Part of a small language model's weights.
Architecture: LayerNorm before each block, tied embeddings.
Each number is 128 + 32 x the weight over its row's rms, rounded and kept within 0 to 255. Layers, rows and columns count from 0. The size above them is the row's rms in percent of the matrix's.

# layer 3 MLP up, 320x128, rms 0.0948, rows 166-183, columns 0-127
size [ 97  99 108  94 107  93  97 103  87 100  81  96  98 106  96 101 107 104]
[[149 145 116  98  92 128 167 137 151 119  71 180  75 121 118 170 134 117 118 116 150  93 100 111 127 113 181 148 152 121 115 117  83  91 112  82 160 160 148 119 108 101 173 171 127 143 134  51  86 157 123 144 154 118  81 178 109 101 106 171 121 109 129 104 118 135  85 155 101  80 128 119 147 104 150 179 223 108  82 137 114 117 151 173  98 125 106  85 196 151  92 122 131 152 134 186  85 140 204 179 112 136 108 152 204 182 123 112 107 115 135 117 114 156  83 116 150 104  78  97  64 144 115 131 154 119  77 117]
 [148 165 133 102 154 149 155 129 149 185 133 106  90 133 108 122 120  95 160 101 120  93 112 134 104 138 131 138 130 132 166 120 129 127 183  65  87 105  64 126 130 107 143  72 179  96 131 128  72 111 110 164 127 139  47 143 157 128 137  85 133 117 112 140 112 134 175 110 139 164  89  81  87  98  68 126 128  81 153 127  97  83 119 215 150 170 100 150  78 138 177 156  77 151  63 158 120 194 103 157 167 130 118 113 127 186 143 115 152 127 128 107  98 127 152 100 141 150 129  43 175 155 173 172  98 107 120  90]
 [ 84 143 108 171 162 134 166 113 132 145 102  99 144 157 110 222 101 157 167 116 103 129 148 138 154 148 157 126 113 138 122 167 163 123  98 122 137 100 129  73 104 140  79 157 149 107 165 144 171  88  81  81 100 145 128 179  92 151 142 121  65 187  98 124 172 112 134  56  88 162 158 103 112 142 136 121 180 141 111 158 129 108 121 135 100  84  33 168 132 148 125 135 120 120 142 116 159 137 108 116  99  89 171 150 130  81 168 117 122 143 135 172 187 196 124 126 146 141 156  98  78 137  62 153 171  75 175  99]
 [108 146 149 229 112 130 113 159  88 114 106 123 133 141 122 140 100  95 139 128 157  91 116 123 150 153  91  95 153 110 138  73 166 155 135 110 113 152  63 160 123 134 142 122  81 169 160 116 105 221 122 125  98  81 178 145 106 125 128 148  73 163 129 167 101 143 101 128  90 103 200 165 101 161 113 106 124 127 206 126 132 153 150 106 107 117 145  79 100  93  77 142  79 173  80 145 153  98 133  88 135 135 116 179 142 138 108 141 114 123 135 105 140 102 131 111 162  44 138  75 180 200 118 123  90 179 149 121]
 [195 181 134 129 151 121  88  68 139 129 117 211 132 140 101 132 110 134 123 199  91 111 155 182  92 191 140 140 144 142  97  98  93 124  74 144 163  97 117 127  96 144 134 157 134  91 165 147  56 117 164 149 171  52  74 105  77 151 162 145  89 113 173 151 140  82  84 107 130 125 118  93 132 171 128 145 134 136 160 118 117 146  88 112 175 139 147  79  53 177 117 128  88 120 120 112 157 190 109  84 165 126 158 121 110  87 123 120 137 113 141 140 130 119  87 154 189  98 190  99 147 120 130 102 142 128 110 130]
 [133 128 167 178 165 112 110  83 168 178 152 139 126 134 159 105 116 106 118 177  70 125  85  99 150 129  91 133 137 155 138 116 203 121 107 128 123 116 134 117 116  96 118 154 121 140 103 144 167  74 114 202 144 144 143 107 105  92  91 126 176 106 143 145 119 108  97 161 164 111 132  94 135 127 142 124 103 126 136 143 134 102 104  80 126 115 151 169 126  76  91 137 131  82  46 185  92 129 177 172 120 132 102  56 134 118  92 141 191 153  69 183 147 144 103 199 127 108 141  72 170  77 192 165 116 177 172 145]
 [141 116 164 155  78 162 150  93 172 128  93 192 175 151 143 132 116 127  90 176 112 144 139 121 114  79  98 153 143  87  98 123 156 126 124 119 121 152 160 116  71 126 109 166  92 101 121 146  89 108 133 155 143 136  83 147 146 186 126 103 115 123 121 129 108 127 119 187 179 101 134 126 134 155 149 159 140 107 155 123 129 119 119 139 179 109 110 152  99 161 124 193 180 113 139 131 165  97 233 149  31 134 109 112  99  85 113 112 149 101  85 122  65 146  74 175 118 113 182  64  70 114 170 121 188 130 156 104]
 [115  94 139  89 115 134  85  93 142 151 106  76  87  89  93 122 226 113 195 152 121 136 106 173 101 130 127 157 149  98 117 115 107 137 117 138 123 135  84 166 129 184 148 105 104  46 117 134 125 168 119 187 170  58 135  80 150 149 143 179  99 169 136 166 117 100 175 107 107 163  90 108 106 118 139 129  67 163 120  98 170 143  52 161 148 157 178 139 118 176 116 128 159 118 148 153 145  88  98 128 151 150 161 120 126 111  71 131  66 148 164 163  93 159  98 172 135 135 165 132 109  99 107  92  85 107 139 133]
 [ 89 206 121 134 158  99 103 114  85 132  64 156 137 137 137 118 166  90 150 126 233 115 142 107 124 158  94 104 115 143  91 152 105 146 127 119 161 214 134 180 138 157 122 112 133 177 118 130 126 137  69 119 163 105  97 169  98 135 117 127 108 124 147 110 119 146 162 136  99 143 101 138  66 123 180 116 170 169 128  82 178 156 154 117  99 130 100 126 102  76  93  93 156 138  97 112 145 178 128 110 180 120  96 133 147  69 113 105  74 106 130 143 182 110  86  86 123  92 132 143 196 144 145 156 137 188 180  85]
 [130 123 108  92 121 136 127 225 158 130 161 102  81  73 168 182 104 120 129 120 145 219 101 172 187 147 105 144 152  79 177 125 117 126 106 106 153 158  62  74 149  62 110 117 160 108 127  79 144 163  85 126 138 127 125 147 112 111 140 154 120 126 164 109 126 144 105 137 171 133 119 139 132  94 144 172 126 100 106 156 114 151  97  77 116 148 107  97 121  75 155 103  97 124 110 115 101 123 168  96 128 116  96 112 135 211  77  67 148 175 150 194 174 160 169 106 147 119 170 167 142 112  98 162 154  95 106 121]
 [145 122 173 158 111  92 112 138 127 116 125 195  87 126 129 138  83 146 141 109 170 174 150 208 137 101 113 102 132 114 146 218 119 154 152 156 103  99 175  25 144 110 140 101 180 127 146 120 112 124 140 155 108 164 115  81 158 115 129 169 151 128 139 108 123 143 151  28 155 108 145 146  77 117 109 112 136  87 128 147  82 138  89 178 162 131 163 127 120 127 104 154  99 121 137 127  71 119 180  91  33 111 141 147 122 163  99  97 111 154 120 170 121  86 125 168 180 154 140  93 127  82 130 136 167 103 150 101]
 [206 124 125 149 184 125 105 124  87  97  97 119 126 153 175 136 173 125 176  94 190 134 112 117 108 138  49 138  73 120  92  98 154 114 159 138 110 145  91 149  69 181 107 145 130  61 152 149 125 148 105  83 160 139  82  99 133 116 132  85 130 111 128 129 145 162  70 119 112 119 151 110 135 159  96 179 171 101 103 156 175 142 135 148 105 225  79 136 130  58 148 127 169 116 120 193 106 158 152 144 124  62 111 144 156 145 114 142 100  76 186  93 166 112 108 136 119 135 122 116 193 150 143 136 102 127 140 121]
 [140 150  79 102  88 137 188  98 104 145 118  22  91 146 109 111  70 175 151 121 132 162 113  56 123 187  93 152 180 159 169  95 103 100 136 145 126 171 140 123 129  73  89 142 108 152 109 116 152 131  98 118  99 134 172 170 114 179 155 107 155 104 103 213  83 116 141 185 105 169 123 134 177 146 111  69 118 121 139 126 151 133 120 119 192 139 146 172  91 193 145 100 117 123  87  90 152  78 124 159 125 144  97 150 132 139 169 134 139 141 157 110 105 138  79  84 151 110 114 136  98 120 160 107  84 105 104 146]
 [101 177 176 171 162 189 101 117 138 108 146 112  93  95 134 139 151  99 144  87 140 125 140 148 101 138 161  97 108 139  86 113 133 121 213 144 100 166 118 110 136 107 184 102 188 113 138 147 162 107 169  85  85 111 114 127 187  97 121 156 152  97 137 166 124 192 108 124  81 118 123 109  95 114 202  95 132 179 162 108 133 118 103 157  65 117 140 140 124  93 162 167 160 173  85 104 102 169 100 130  48 129 114 140 138 197 136 169 165 133  85  69 140 145 134 129  90  60 109 103 151 104 146  83 127 136  99  99]
 [144 135 159 191 176  87 156 170 126 180 154 132 100 108  76 105 124 156 122  83 140 139 131  86 118  90 103 128 151 110 157  97 158 176 191 120 122 108 141 118 195 175 171  75 165 162 125 173 157 124 124 120  85  59 105 171 100 117 121 184 113 142 117 116 106 131 119 180 163 161  91  92 123 175 109 106 162 126  77 112  96  84 130  63 135 151 112 176 127  67 101  86 119 119  98  96 110 125 165 118 131 106 131 178 188 104 104 148 172  83 127 132 189 146 151 178 131 111  74  90 105 117 118 118 115  91 102 153]
 [117 130  64 158 154  96 108 133 164  89  87 136  56 123 137 143 128 111 169 139 159  77 117 134 124 152 154 143 127 201 108 133 150 114 143 133 156 128 140 119 165  83 126 110 163  91 149 162 112 189 143 110 128  90 110 104 146  95 132  92 134 116 101 151 143 106  46  57 116 120 121 121 176 119 148 151 144 125 116 128 122 133 119 104  70 130 153 127 127 158 183 117  97 111 156 167 105 151  81 143 150 118 133 138  30 149 170 154  74  79 149 180 135 115 196 119 180 154 191 146 120  76  87 130  61 182 100 117]
 [117 183 151  88  70 164  74 100 143 164  93 175 187 160 139 159  90 156 122 186  99  75 117 155 158 129 113 106 108 117 106  64 141 155  81 154 100 134 137 126 135 109 126 189  83 130 125  99 134  58 196 164 127  90 199 141 117  89  93 117 130 124 129 106 106 113 152 148 182 100 170 112 136 197 120  97  75 141 156 188 115 162 117 148  92 130 169 148  76 136 129 122 136 160 139 142 105 164 144 110 106 129  49  72 122 153 124 189 105 143 121 107 107 173 112 141 106 139 122 100 120 132 154 104 163 170 115 110]
 [144  57 162 120 143 147 185  79 113 118 102  53  93  72 116 159 149 155  95 114 220 139 118 101 110 121 139 110 129 129  93 181 144 130 107 194 106 124 114  96 187 132 106  88 129 171 158 113 158 113 112 144  59 136 108 150 126 124 145 124 136 120 119 125 182 123 105 130 123 148 141 146 170 124  76 154  87 184 111  99 155  87 121 120 135 144 149 127  72  98 114 137 197  65 151  72  98 143  66 166 157 100 162 182  82 190 122 117 144 146 134  85 147 151 147 107 141 183 137 145 118  93  98  88 151 128 150 138]]
# layer 3 MLP down (transposed), 320x128, rms 0.0932, rows 166-183, columns 0-127
size [ 95  99 109  95 106  92  98 105  91 102  88 106  97 106  94 100 105 103]
[[122 202  96 193 126 107 176 174  85 120 111 141 191 144 157 120  81  41 149 150 127 119 129 140 194 131  96 121 157 110 151 138  98 119 190 130 111 139 103  78 139  66 195 102 120 129 122 157 124 110 143 111  87 162 146 148  75  92 132 158 175 118 127 113 119 110 162  51 152 142 159 144 150  96 150 125  95 126 127 210  92  94 158  95 121  63 114 110 131 122 105 111 197 129 168 135 131 112 151 128 160 134 132  95 136 129  63 138 117 161 106 106 158  93 109  86 130 121 184  79 134 148 164 146  92  98 126 123]
 [132  91 175  78 143 164 131 114  94 113 164 169 162 113  64 123  98 140 117 150  87 150 126 155 140 106 119  89 152 169 171 105 115 122 115 134 137 152 153 112 175 122  60 206  77 144 124  86 118 151 106 103 171  88 109  99 122 236 106 165  76 134 130 183 149 111 118 152 123 109 150 130 147  63 152  75 108 134 132 150 121 122 111 204 152 102 163 110 176 106 114 146 153  88 171 161 149  73 136  53 113 147 124 115 105 117  96 106 131  88  72 105 151 128 146 142 109 102 179 115 127 151 143 168 163 114 171 121]
 [107 160 101  74 140 114 178  77 120 145 121  84 107 135  82 106  66 111 144 178 122 140 121 150  86 127 145 144 140 127 144 104 124 145 169 217 153 118 135 153 135 105 158 118  71 132  95 115 110 128 102 129 106 182 152  73 108 102 139  94 111 170 145  98 130 143  93 179 140 139 139 108 110 158 143 193  99 158 122  66  75 161 121  76 109 234 116 184  64 127 115 123 142 165 152 155 157 161 126 163  63 123 165 174 115 128 120 128 158 134 120  86 172  75 131 130 146 101 153 162 127 134 109 142  65 115  92 154]
 [112 126  98 155  76  90 146 162 148 142 161 107 131 161  93 138  87 100 138 139 142 129 107 152 110  91 193 136 120 152  89 134 159 104 115 103 114  86 116  95 168  80 147  98 146 140 120 116 138 115 111 165 179 126 175 152 101 106 196 184 126 101  94 110 142 159 121 136 154 171 149 126 158 116 164 108 167 119 138   0 162 108 189 146 137  91 104 148 141 112  98 104  87 118 101 122 117  78  82 111 157 135 164 113 182 226 143  98 142 122 143 116 114 165 108 176 182  86 119  86 106 137 106 127 127 167 104  99]
 [145 158 177  91 121 140 149 134  89 115 102 178 117 118  48 133 104 125 150  80 108  82 108  95  48 120  94 124 143 184 143 154 189 157  96 149 183 120 125 130  57 134 111 143 118 193 123 145 136 170 139 120 141 183  90 141 116 191  89 110 151  88 128 130 187 182  87 141 127 112 122 128 171 148  98 129 146 106 135 116 147 145 200  88 122 110 146 141 145 146  78 121 110 102  55  99 131 119 140 117 192 127  76  93 112 134 102 135 108  93 116 171 149  86 102 172 124 108  84 129 139  89 177 177 143 164 127 153]
 [161 103 150 128  66 138 189 114 131 116 159  60 165  83 166 123 129  59 145 140 172 135  97 206 126 118 154 132 152 125  89  98 115 131 104 142 102 116  88 133  61 131 161 156 107 148 144 101  89 147  75  93 153  78  95 109 208 155 170  78 129 129 222 133  97 149 170 144 164  82 141 132 119 148 108 153 126 105 160  90 150 124 156  79  91 158 102 100 107 147 138 175 144 149 159 132 152  84 114 150 115 153 127 142  80  96 132  98 126 138 123 112 141 175 185  91 167  84 121  99 166 167 161  92 118 128 122 112]
 [181 115  71 127 179 108 153 142  94 109 137 106 177  95 127 183 129 132  99 148 142 149  85 192 181 174  99  95 124  99 108 127  88 183 155 117  98 122 134  79 126 105 128 109 142 104 180 127 120 169 102 102  60 119  92 121 114 145 126 150 107 116 130 137 161 132 146 179 170 149 146 156 108 149  93 140 152 106 140 212 109 137 155 102  95   0 165  99 125 162 105 141 180 170 107 125 182 119  84 124  97 100 173 103 117 156 104 103  98 123 140 102  80 125 148 120 131 121  97 163 126 142 178 145 131 133 148  71]
 [107 116 137  48 126 108 111 151 161 118  97 154 123 160 138 135 116 119  93  92 111 155 137 132  88 158 130  81  73 143 167 193 156 111 111 182 141 230 125 139 136 176  79 135 110 143 123 163  92 104 133 150 127 146  77 131 130 178 159 107 116 119  79  85 127 157 135 133 117 130 146 118 139 176 145 125 144  58 131  88 116 154 120  67 125 169 101 149 152  98 112 126  84 166  82 193 107 114 100 107 147 135  88 182 152 126 191 123  98 141  63 156 104 112 129 193 122 112 137 161 124  78  92 171 168 104 124 192]
 [170 130 128 160 134  87 124 185 121 109 118 100 142 184 152 110  89 121 127 140 137 136 171 134 124 135 100 100 148 211 112 125  97 147 128 161 173 145 106 134  75  31 121 184 131 136 155 167 176 132 135  93 131 107 125 150 140 155 151  93 144 135 121 148  92 180 126 116  92 165  90 117 140  96 133  50 101 143 132  42 112  71 188  97  76 164  52  95 156 105 150 156 152 189 137 122 142  92  35 142 157 123 101 124 147 144 157 118 133 142 156  89 107 109 184  96 117 115 144 134 132  95 143 122 115 133 155 113]
 [102  85 128 205 177 138 140 102 125 151 187 159 146  73 165 106 129 108 120 100  93 118 134 142 124 131 138 175 149 190  95 113 143 114 102  86 150  87 119  63 186 131 123  86 130 123 125 174 155 103 125 110 172  82 145 153 161  94 171 130  98 135 137 152 212 122 106 109 114 108 143 150 176 109  96  86  92 120 144 156 125  88 161 135  89 156 112 158 121 168  93 164 120 166  93 164  93 145 133  87 119 136 161  73 154 134  73 156 111 121 135  94 139  33 119 133 175 185 109 128 143 127  91 103 114 146 193  79]
 [ 56 192 159  95 133 135 100  63 159 183 146 183 137 103 153 144 161 114 132  94 103  99 121 136 105 123 122 141  82 137 117 114 136 125 126 171  98 137 169 128 239 168 130 133 184 171 174  97 155 126 123 183 146 166 123 112 127  81  78 185 177 119 140 164  85 121 118 149 126 186 137 150 118 162 142  58 191 119 153 131 109 147 143 160  78 103 146 126  99 110 107 128 117 180  77 156 131 140 160 123 111  80  84  97 156 116  96 137  93 123 118 118 104 122  73 118  88 101  66  85  95 113 122 148 123 126 149 133]
 [140 119 125 131 136 186 108 122 124 112 127 193 133 120  72 111 141 102 153 107  85 117  97 151 105 104 110 126  97 148 142 147 137 145  34  94 166 137 145 135 164 164 113 135 139 139  85  71 143  97 176 208  47 137 184 125 155 116 133 177 152 128 120 117 132 115 124 104 174 131  84  85 130 109 144 154 130 142 120 238 104 115 135 224 169   7 162 131 129 133 116 127 106  95 127  92 126 126 143  66 150 141 108 141 122 122 106 140 146 151  98 187 140 124 136 139 118 146 141 111 104 129 114 129 130  93 147 146]
 [143 118 114 138 144 190 125  96 104 122 154 129 117  84  59 119  84 111 150 117 138 155 115  94 115 109 150 141 157 117 113 142 126 130  93  66 122 111 137 128  83 151 121 134 129  90 101 136 145  96  78 122 132 151 118 101 121 131 104 102 119 112 143 176 130 133  23 136 196  78 172 114 101 163 133 175 116 138 141 203 172 152 116 185 103 174 123 117  83 154 101  90 110  91  71 134 141 150 167  87  51 147 142 179  91 104 111 185 152 148 133 153 160 129 147 125 132 225 138 189 150 152  90 127 150 163  88 138]
 [104 165 111 117 149 141  96 119 120 137 147  65 125 138 137 145 137 133 140 117 127 123 129 128 146 107 166 132 120  88 128 126 150  99 133  96  99 126 117 121 150 152 166 110 208 161 121 123 125 117 119 156 141 161 122 116 130 133 117  99 123 118 119 154  99 142 128 144 133 132 104 132 123 127 129 109 147 146 105   0 118 112 100 132 130 128 121 163 139 112 179 131 135 127 150 128 150 142  36 153  79 182 122 112 149 134 136 131 139 124 115 120 158 120 135 142 129 140 128 168 113 121 137 114 153 185  87 148]
 [106 134 147 140  92 139 143 110 113 108  29 140 130 133 131 148 175 180 128  88  79 155 105 144 116 143 134 172 181 159 120 132 113 148 105 133 161 169 101 111  80 109 100 121 193 100 137 124 138 125  85 113 126 115 146 136 151  97  91 129  96 125 161  97  94  83 108 119 156 122  78  92 144 165 114 165 151 193 105 131  87 149 112 144 234 153 134 162 157 128 134  77 119 178 146 110  90 129 196 145 132 116  64 154 175  75 154 154 188 171 130 134 154 146 124 144  97 108 111  63  79 110  80 123 100 179 116 113]
 [112 177 132 122 131  82 158 156 107 106 107 166 148 141 159  67 141 171 137 103 177 166 152 102 146 202 137 118 144 113  60 106 145 127 152 110 146 114 137 134 201  98 145  99 149 118 116 163 130 151  78  80 190 181  89 118 150  56 194  80 100 137 121 121 121 138 155 129  78 149 120 130  96  98  82 160 150 130 108 101 143 128 167  88 103 124 147 123 126 178 130 124 155 132 170 142 101 217  85 155 116 143 149 101 157 140  88 112 156 117  85  90  72 112  90  67 133 106 113 127 121 129 149 191 114  91 119  67]
 [150 148 110 120 138  46 131 183 124  71 136  56 126 148 112 148 136 104 132 135 105  67 101 119 136 108 182 132 122  93 163 132 193  99 133 124  57 166 171 124  31 123 104 101 135 153 107 135 135 167  76 103 115 132  90 139 128 147 160 118 138 132 154 123 142 156  96 161 144 192 168 156 151 164 159 146 156  94 133  87 131 130 112  95 149 174 121 185  75 155 139 141 121 153 134 172 163 162 159 124  52 179 129 122 108 152 184 131 113  63 137  93 102 104 120 121 137  59 147 141 149  99 119 144  93 178 105 120]
 [ 35 107  94  86 117 151  81 180 137 125  71 111  94  82 118 164 153  71 111 163 178  80 150 126 126 117 149 157 156 139 151 134 125 105  62 125 117 174 134 180 161  87 140 140 156 139 157 114  63 133 161 151 127 117  99 174 151  87 136 101 136 141 115 125 212  90  99 108 142 116 125 152 188 105 112 200  91 171 119 120 183 134 129  79 114  81 189  93 120 123  85 175 129 132 149 110  96 125 112 148 181 111 138 104 103  88  99 142 163 133 110 110  94 172 136 120 119 136 187 120 130  86 155 130 167 133 120 168]]
# layer 3 MLP gate, 320x128, rms 0.0944, rows 167-184, columns 0-127
size [100 115  93 109  88  94 104  83 102  77 110  96 110  91 103 105 105  97]
[[117  55 169 136 100 140 102  80 150 138 167 147 156  79  99  89 145 119 200 174 120 131 165 138  72  87 143 147 187  90 129 140 119 122 100 161 106 129 139 132 165 126 171 141 108 140 144 103 118 116 151 133  48 134 121  93  85  57 119  68 130 139 144 159 155 175 144 130 105  93 146 174 132 160 170  36 127 134 103 107  90 144  91 102  84 127 125 137 176 172 121 101 108 150 140 135 141 150 127 154 147 166  90 106 120 151 150 124 182  72 128 196 142 172  98 116 124 170  95 126 164 133 115 107 182 141  94  67]
 [112 123 132 135 161 152 142 120 149 136 101  88 151 147 142 132 117 150 130 115  83  79 104 122 110  80 165 183 143 120 106 108 125  58 141 113 146 119  61 130 163 109  69 203 127 142 125 105 143  83  64 112 119 115 120 133  77  93 174 183  90 147 133 112  68 128 174 159 144 145  99 134 124 157 151  83  88 104  68 143 148 157 156 168 119 147 146 151  70 135  70 145 155 152  73 148 148 145 191 131 148 139 131  56  99 111 144 107 142 144 142 166 140 161 140  90 166 110 116 153 128  93 191 214 163 178 110  99]
 [161  72 142 119 141 154  98 130 218 175 126 150 138 153  87  81 159 136 122  75 127 156 217 124 138 152 164  61 158 103 137 120 135 120 151 123  94 143 139 118  74 145  76 140 116 147 124 108  86 118 104 129 167 147 104 141 118  83 100  92  82 121 114 115 112 125 157 109 113  59 125 129  84 149 113 134 133 159 108 140 149 128  95 159  91 157  58 156 153 110 137 140  90 135 185 161 121 151 153 188  42 107 107 151  78 104 188 170 156 168 118 136 117  86  87 146  90 179 133 127 125 163  97 188 114 159 113 138]
 [129  97  90 145 130 113 152  92 104 143 143 122 187 127  81 118 136 128 122 175 168  64 126  68 132 151 113 173 138 147  78 114 156 130 114  99 156  61 124 177 127 195 110 129  50 118 134 111 138 115 121 123 133 121  75 118  84 131 150 142 128 165 127 144  76  99 140 130 160 104 152 119 158 163 119 126 148 160 142 105  92  65 134 151 123 137 157 104 115 120 131 146 163 113 213  65 155 143 190 177 100 200 111  29 214 143  91 122 135 123 120 128 146  87 113 137 136 123 115  87 171 138 121 137 142 166 148 168]
 [ 91 143 131 161 150  73 147 101 125  73  82 180 107 124 109 102 109 138 150 135 132 147  93 185 106 125  77 107  78 130 120 162 141 128 104 161 141 171 133 113 189 106 161  97  87 106 149  96 158 171 128 145 159 131 201 192 132 171 137 166 138 163 156 102  96 124  92  97 145  67  62 136 147 157 141  91 118 149 107  81 106 100  95  82 144 106  70 131 154 174 138 102 122 100 181  91 135 135 142 151  98 139 176 149 173 124 121  77  56 123 159 116 150 125 129  83 151 156  89 139  93 220 137 128 164 122 105 130]
 [131 173 110 137 165 171 171  79 119  68  69 168 147 154 118 119 125 160 201 121 179 160 139 110  87 105 140 160 161 136  90 148 142 129  90 129 155  94 155 119 134 131 101 137 148 106  89 185  92 140 170 171 156 109 180 154  97 165 122 136  31 164 163 148  74 111 109 132 189  97 138 146 115 114 176  58 132 147  96 147 116  88 149 109  91 126 117 115 146  82 124 127 164 108 124  90 166 130 157 169  78 117  88  81 141 110 132  43  90 120 137 166 111 123 121 130  98  95 119 106 124 160 160 101 143 158 186 127]
 [127 158 185 129  95 167 105 140  75 200 113 123 106 147  92 104 123 197 171 101 135 137  74 138  93 118 147 106 158 190 112 148 113 102 119 135 197 148  99 160 171  83  80 112 110  84 134 118 131 129 149 136  83 142  95 177 169 122 101  53 113 147 127 163 127 118 170 162 137 158 111 120 116 156 122 123 119  89 101  88 121 140 169 130 119  86 115  86 109 167  81 181 112 152 144 136 129 136 141 168 143 129 185 104 147  91 170  87  89 104 155 114  96 131 184 170 129 128  87 204 123  97  53 144 167 139  90  96]
 [124  74 125 183 162 139 150 155  95 119  82  87  42 178 111 124 138 169 163 152  77 167 138 107 128 101 133 150 157 159 134  78 129 114 138  46 148 137 148 114 131 166 113 111 154 173 153 155 175  95 140 113 126 187 129 162 109  78 159 127 104 127  83  86 172 184  82 149  92  76 151 109 185  93  68 134 164 163 100  99 187 120 140 110 129 113 109 138  76 134 146  98 133  85 116 120 121 145 118  84  81  96 151 189 146 138 144 148 156  98 171 121 176 120  95 144 135 164 159 118 127 131 140 124 168 120  60 154]
 [ 95 111 157  76  84 129 122 118  99 156 163 100 185 178  95 101 142 127 158 123 121 105 148 155  88 186 101 130 147  85 142 154 168 158 142 117 135 118 124 107 161 126 100 202 141  86 132 189 158 159 151 117 155 109 142 146  98 174  54 114 141  73 142 170 139 150 161 203  85 127 149 119 130 176  90 109 120 121 127  75 102 104 121 136 153 111 167 128  90 185  62 191 128 101 131 149 172 145 111  98 123 147  79 143  99 127 107 181 133 143 120 120 111 157 148 158 114  71 103 127 120  53  93  81 124 165  63 131]
 [131 144 183 119 119 112 178 122 104  96 116 142 162 148 102 118 135 161  68  78 204 151  83 159 120 108 141 103 157 102 129 143 155 148 180 133 123 134 134 146 143 117  74 138 113 107 136 157 152 143 120 128 210 160 129 179 121 175 142 122 165 112  82 100 182 155  85  58 151  84 138  52 183 151  95 138 154 159 115 166 120 173 130 175  71 115 109 104 162  84 112 101 162  87 135 142 109 151 107  89  73 125  60  86 136 140 104 177  94 153 151 141 148 138 124  44 116 132 165 108 111 152 109 116 154  93 136 109]
 [ 84 137 141 128 102 132 137 177 160  98 110 157 103 109 101 120 174 163 121 109 109 144 101 112 117  98 131 123 121 162 157 138 152 105 142 159 122 103 159  89 189 161  78  89 176 222  83 128 118 119 140 191 125 131 158 176 129 157 122 169 121 111  86  64 186 174 104  90 106  96  94 136 163 110 152 184 145 147 116 114 103  99  77 195 134  86 150 170  92 150 102  91 105  80 141 113 124 100  81  74 172 119  96 135 159 162 146 174 159 122 102 135 136 107 109  76 130 159 149  69 116  98  61 182 136 122 115 134]
 [163  91 132 101 105 100 179 110 149 123 149 110 125 147 101 152  43 157  63 101  75 155 163 165 139 103 176 111 186 114 166 144 111 147 104 135 140  87 182  95 171  69 132 165  98 135 147 116 140 105 111 186  85 148 154  95 111 149 114 187 182 144  70 120 129  89 103 129 102 129 138 123 142  83 158  83 155 103 169 150 139 141 108 104 136 183 167 174 133 150  94 114  97 119 147  95 142  78 152 120 120 140 157 167  83 140 119 101 149 211 100 103  50 119 134  75 173 147 119 147 115 118 128 111 119  62 121 138]
 [166 121 124 136 118  81 127  74 125 128 110 130 180 165  72  78 160 216  93  77  94 149 118  95  94 128 107 147 128 141  85 105 142 107  72 123 134  99 162 151 125 166 116 133  97  97 102 111  98 146 132 119 190 117 174 141  95 106  80 134  68 106 107  93 149 107  73 127 149 104 146 123 141 107 106 134 171  77  60 149 147 143 205 158 150 153 127 134 148 129 121  54 148  79 136 148 167 141 178 163 175 147 101  95 116 124  74  65 108 165 171 127 160 134 122 150 123  92  74 162 169 133 169 139 104 118 156 145]
 [144 132 153  94 153 109 157 153  81 114 121  98 133 120 126  88 148 180  92 123 150 140 102 177 113  91  67 196 139 172  94 141 115 114 121 163 199 101 169 137 149 137 134 165 110 136 135 131  91 175 137  85 192 146 133  85 109 150 157  80 200 159 169 150 112 134 124  52 113 106  76 118 122  92 166 115 116 137 107 106 114 100 134  96  90 181 114 110  98 151 126 123  83 115 124 111 151 118  81 152 135 184 103 147 130 148 138  66 133 174 107 148 183 181 133 165  75  93 134 174 180 125  84  52  98 126 127 119]
 [152 150 102 144 146 156 117 148 113 176 104 123 173 165 147 106 160 113 129 147 119 122 110 124 171 100 114  78 122  80 185 141 136 161 134  18 127 138  38 157 102 119 146 173  78 125 111 132 111 111 106 112 131 148 139 155  91  86 146 131  74 119 124  88  71 154 139 127 127 130 135 140  92 159 122  95 135 132 183 117 158 108 192 159 124 151 118 136 134 196  83 110 123 156 119  66 188 143 153 164 101 118  86 109 187 125  79 110 137 131 148  98 138 148  80  80 107 103 100 152 142 147 107 167 225 160 167 140]
 [ 62 154 159 122 135 112  89 130 129 122 110  76 117 133 119 122 125  94 132 148  79 150  81 196  95 171 121 125  77 105 179 162 166  97  70 160 153 134 133 171  76 114 156 131 175 140 115 118  94 161 114 101 115 106 179 146  77 151 125 101 114 173 119 144 172 113 113  99 112 151 203 120 110 152 130 186 118 137 148  64 155 139 138 175 190 162 195 140 129  94 137 100 145 151 139  64 172 106  63 144 159 196 105 123 134 115 129 108 136 134 148 119 109 158 120 121 112  78 107 111  68 169 132 163 133  81 187 124]
 [126 121  97 150 119  99 141 209 178 156  90  86 196 147  76  43 117 133 113 119 110 139 145 107  99 148 138 129 141 114 126 111 125 144 115 131 166  95 162 112 126 124 125 143 161 130 115 150 174 154  96  79 178 144 150 186 133 171 152  95  62 114 173  85 126 192 130 145 159  63 108 113 128 109 142  88  62  90 108  56 126 120 106 174 134 132  83 188 189 121 138 119 134 164 100 125 142  80 124 155 144 137  74  86 193 152 166 110 167 143 175 121  90 111 146 137 123 100 130 127  89 152 134 146  78 112 143 142]
 [ 82 120  74 197  67 139 149 150 157 168 157 137 149 111 176 143 176  96 128 142  55 135  77  95 176  86 170 133 169 129 150 147 140 166 108 128 155  99 113 133 180  70 184  89 155 173  86 101 113 140 133 161 181  85 160 106  80  79  69 134  92 116  94  81 149  88 130 127 128 133  89 141  92 148 115 138 137  86 138  84 102 119 168  97 161 129 150  80 116 114  81 122 146 131 131 143 105 147 188 160 126 125 106  86 166 106 106  66 124 180 149 143 146  67 146 108 132 101  89 142 153 158 125 165 120 153 114 130]]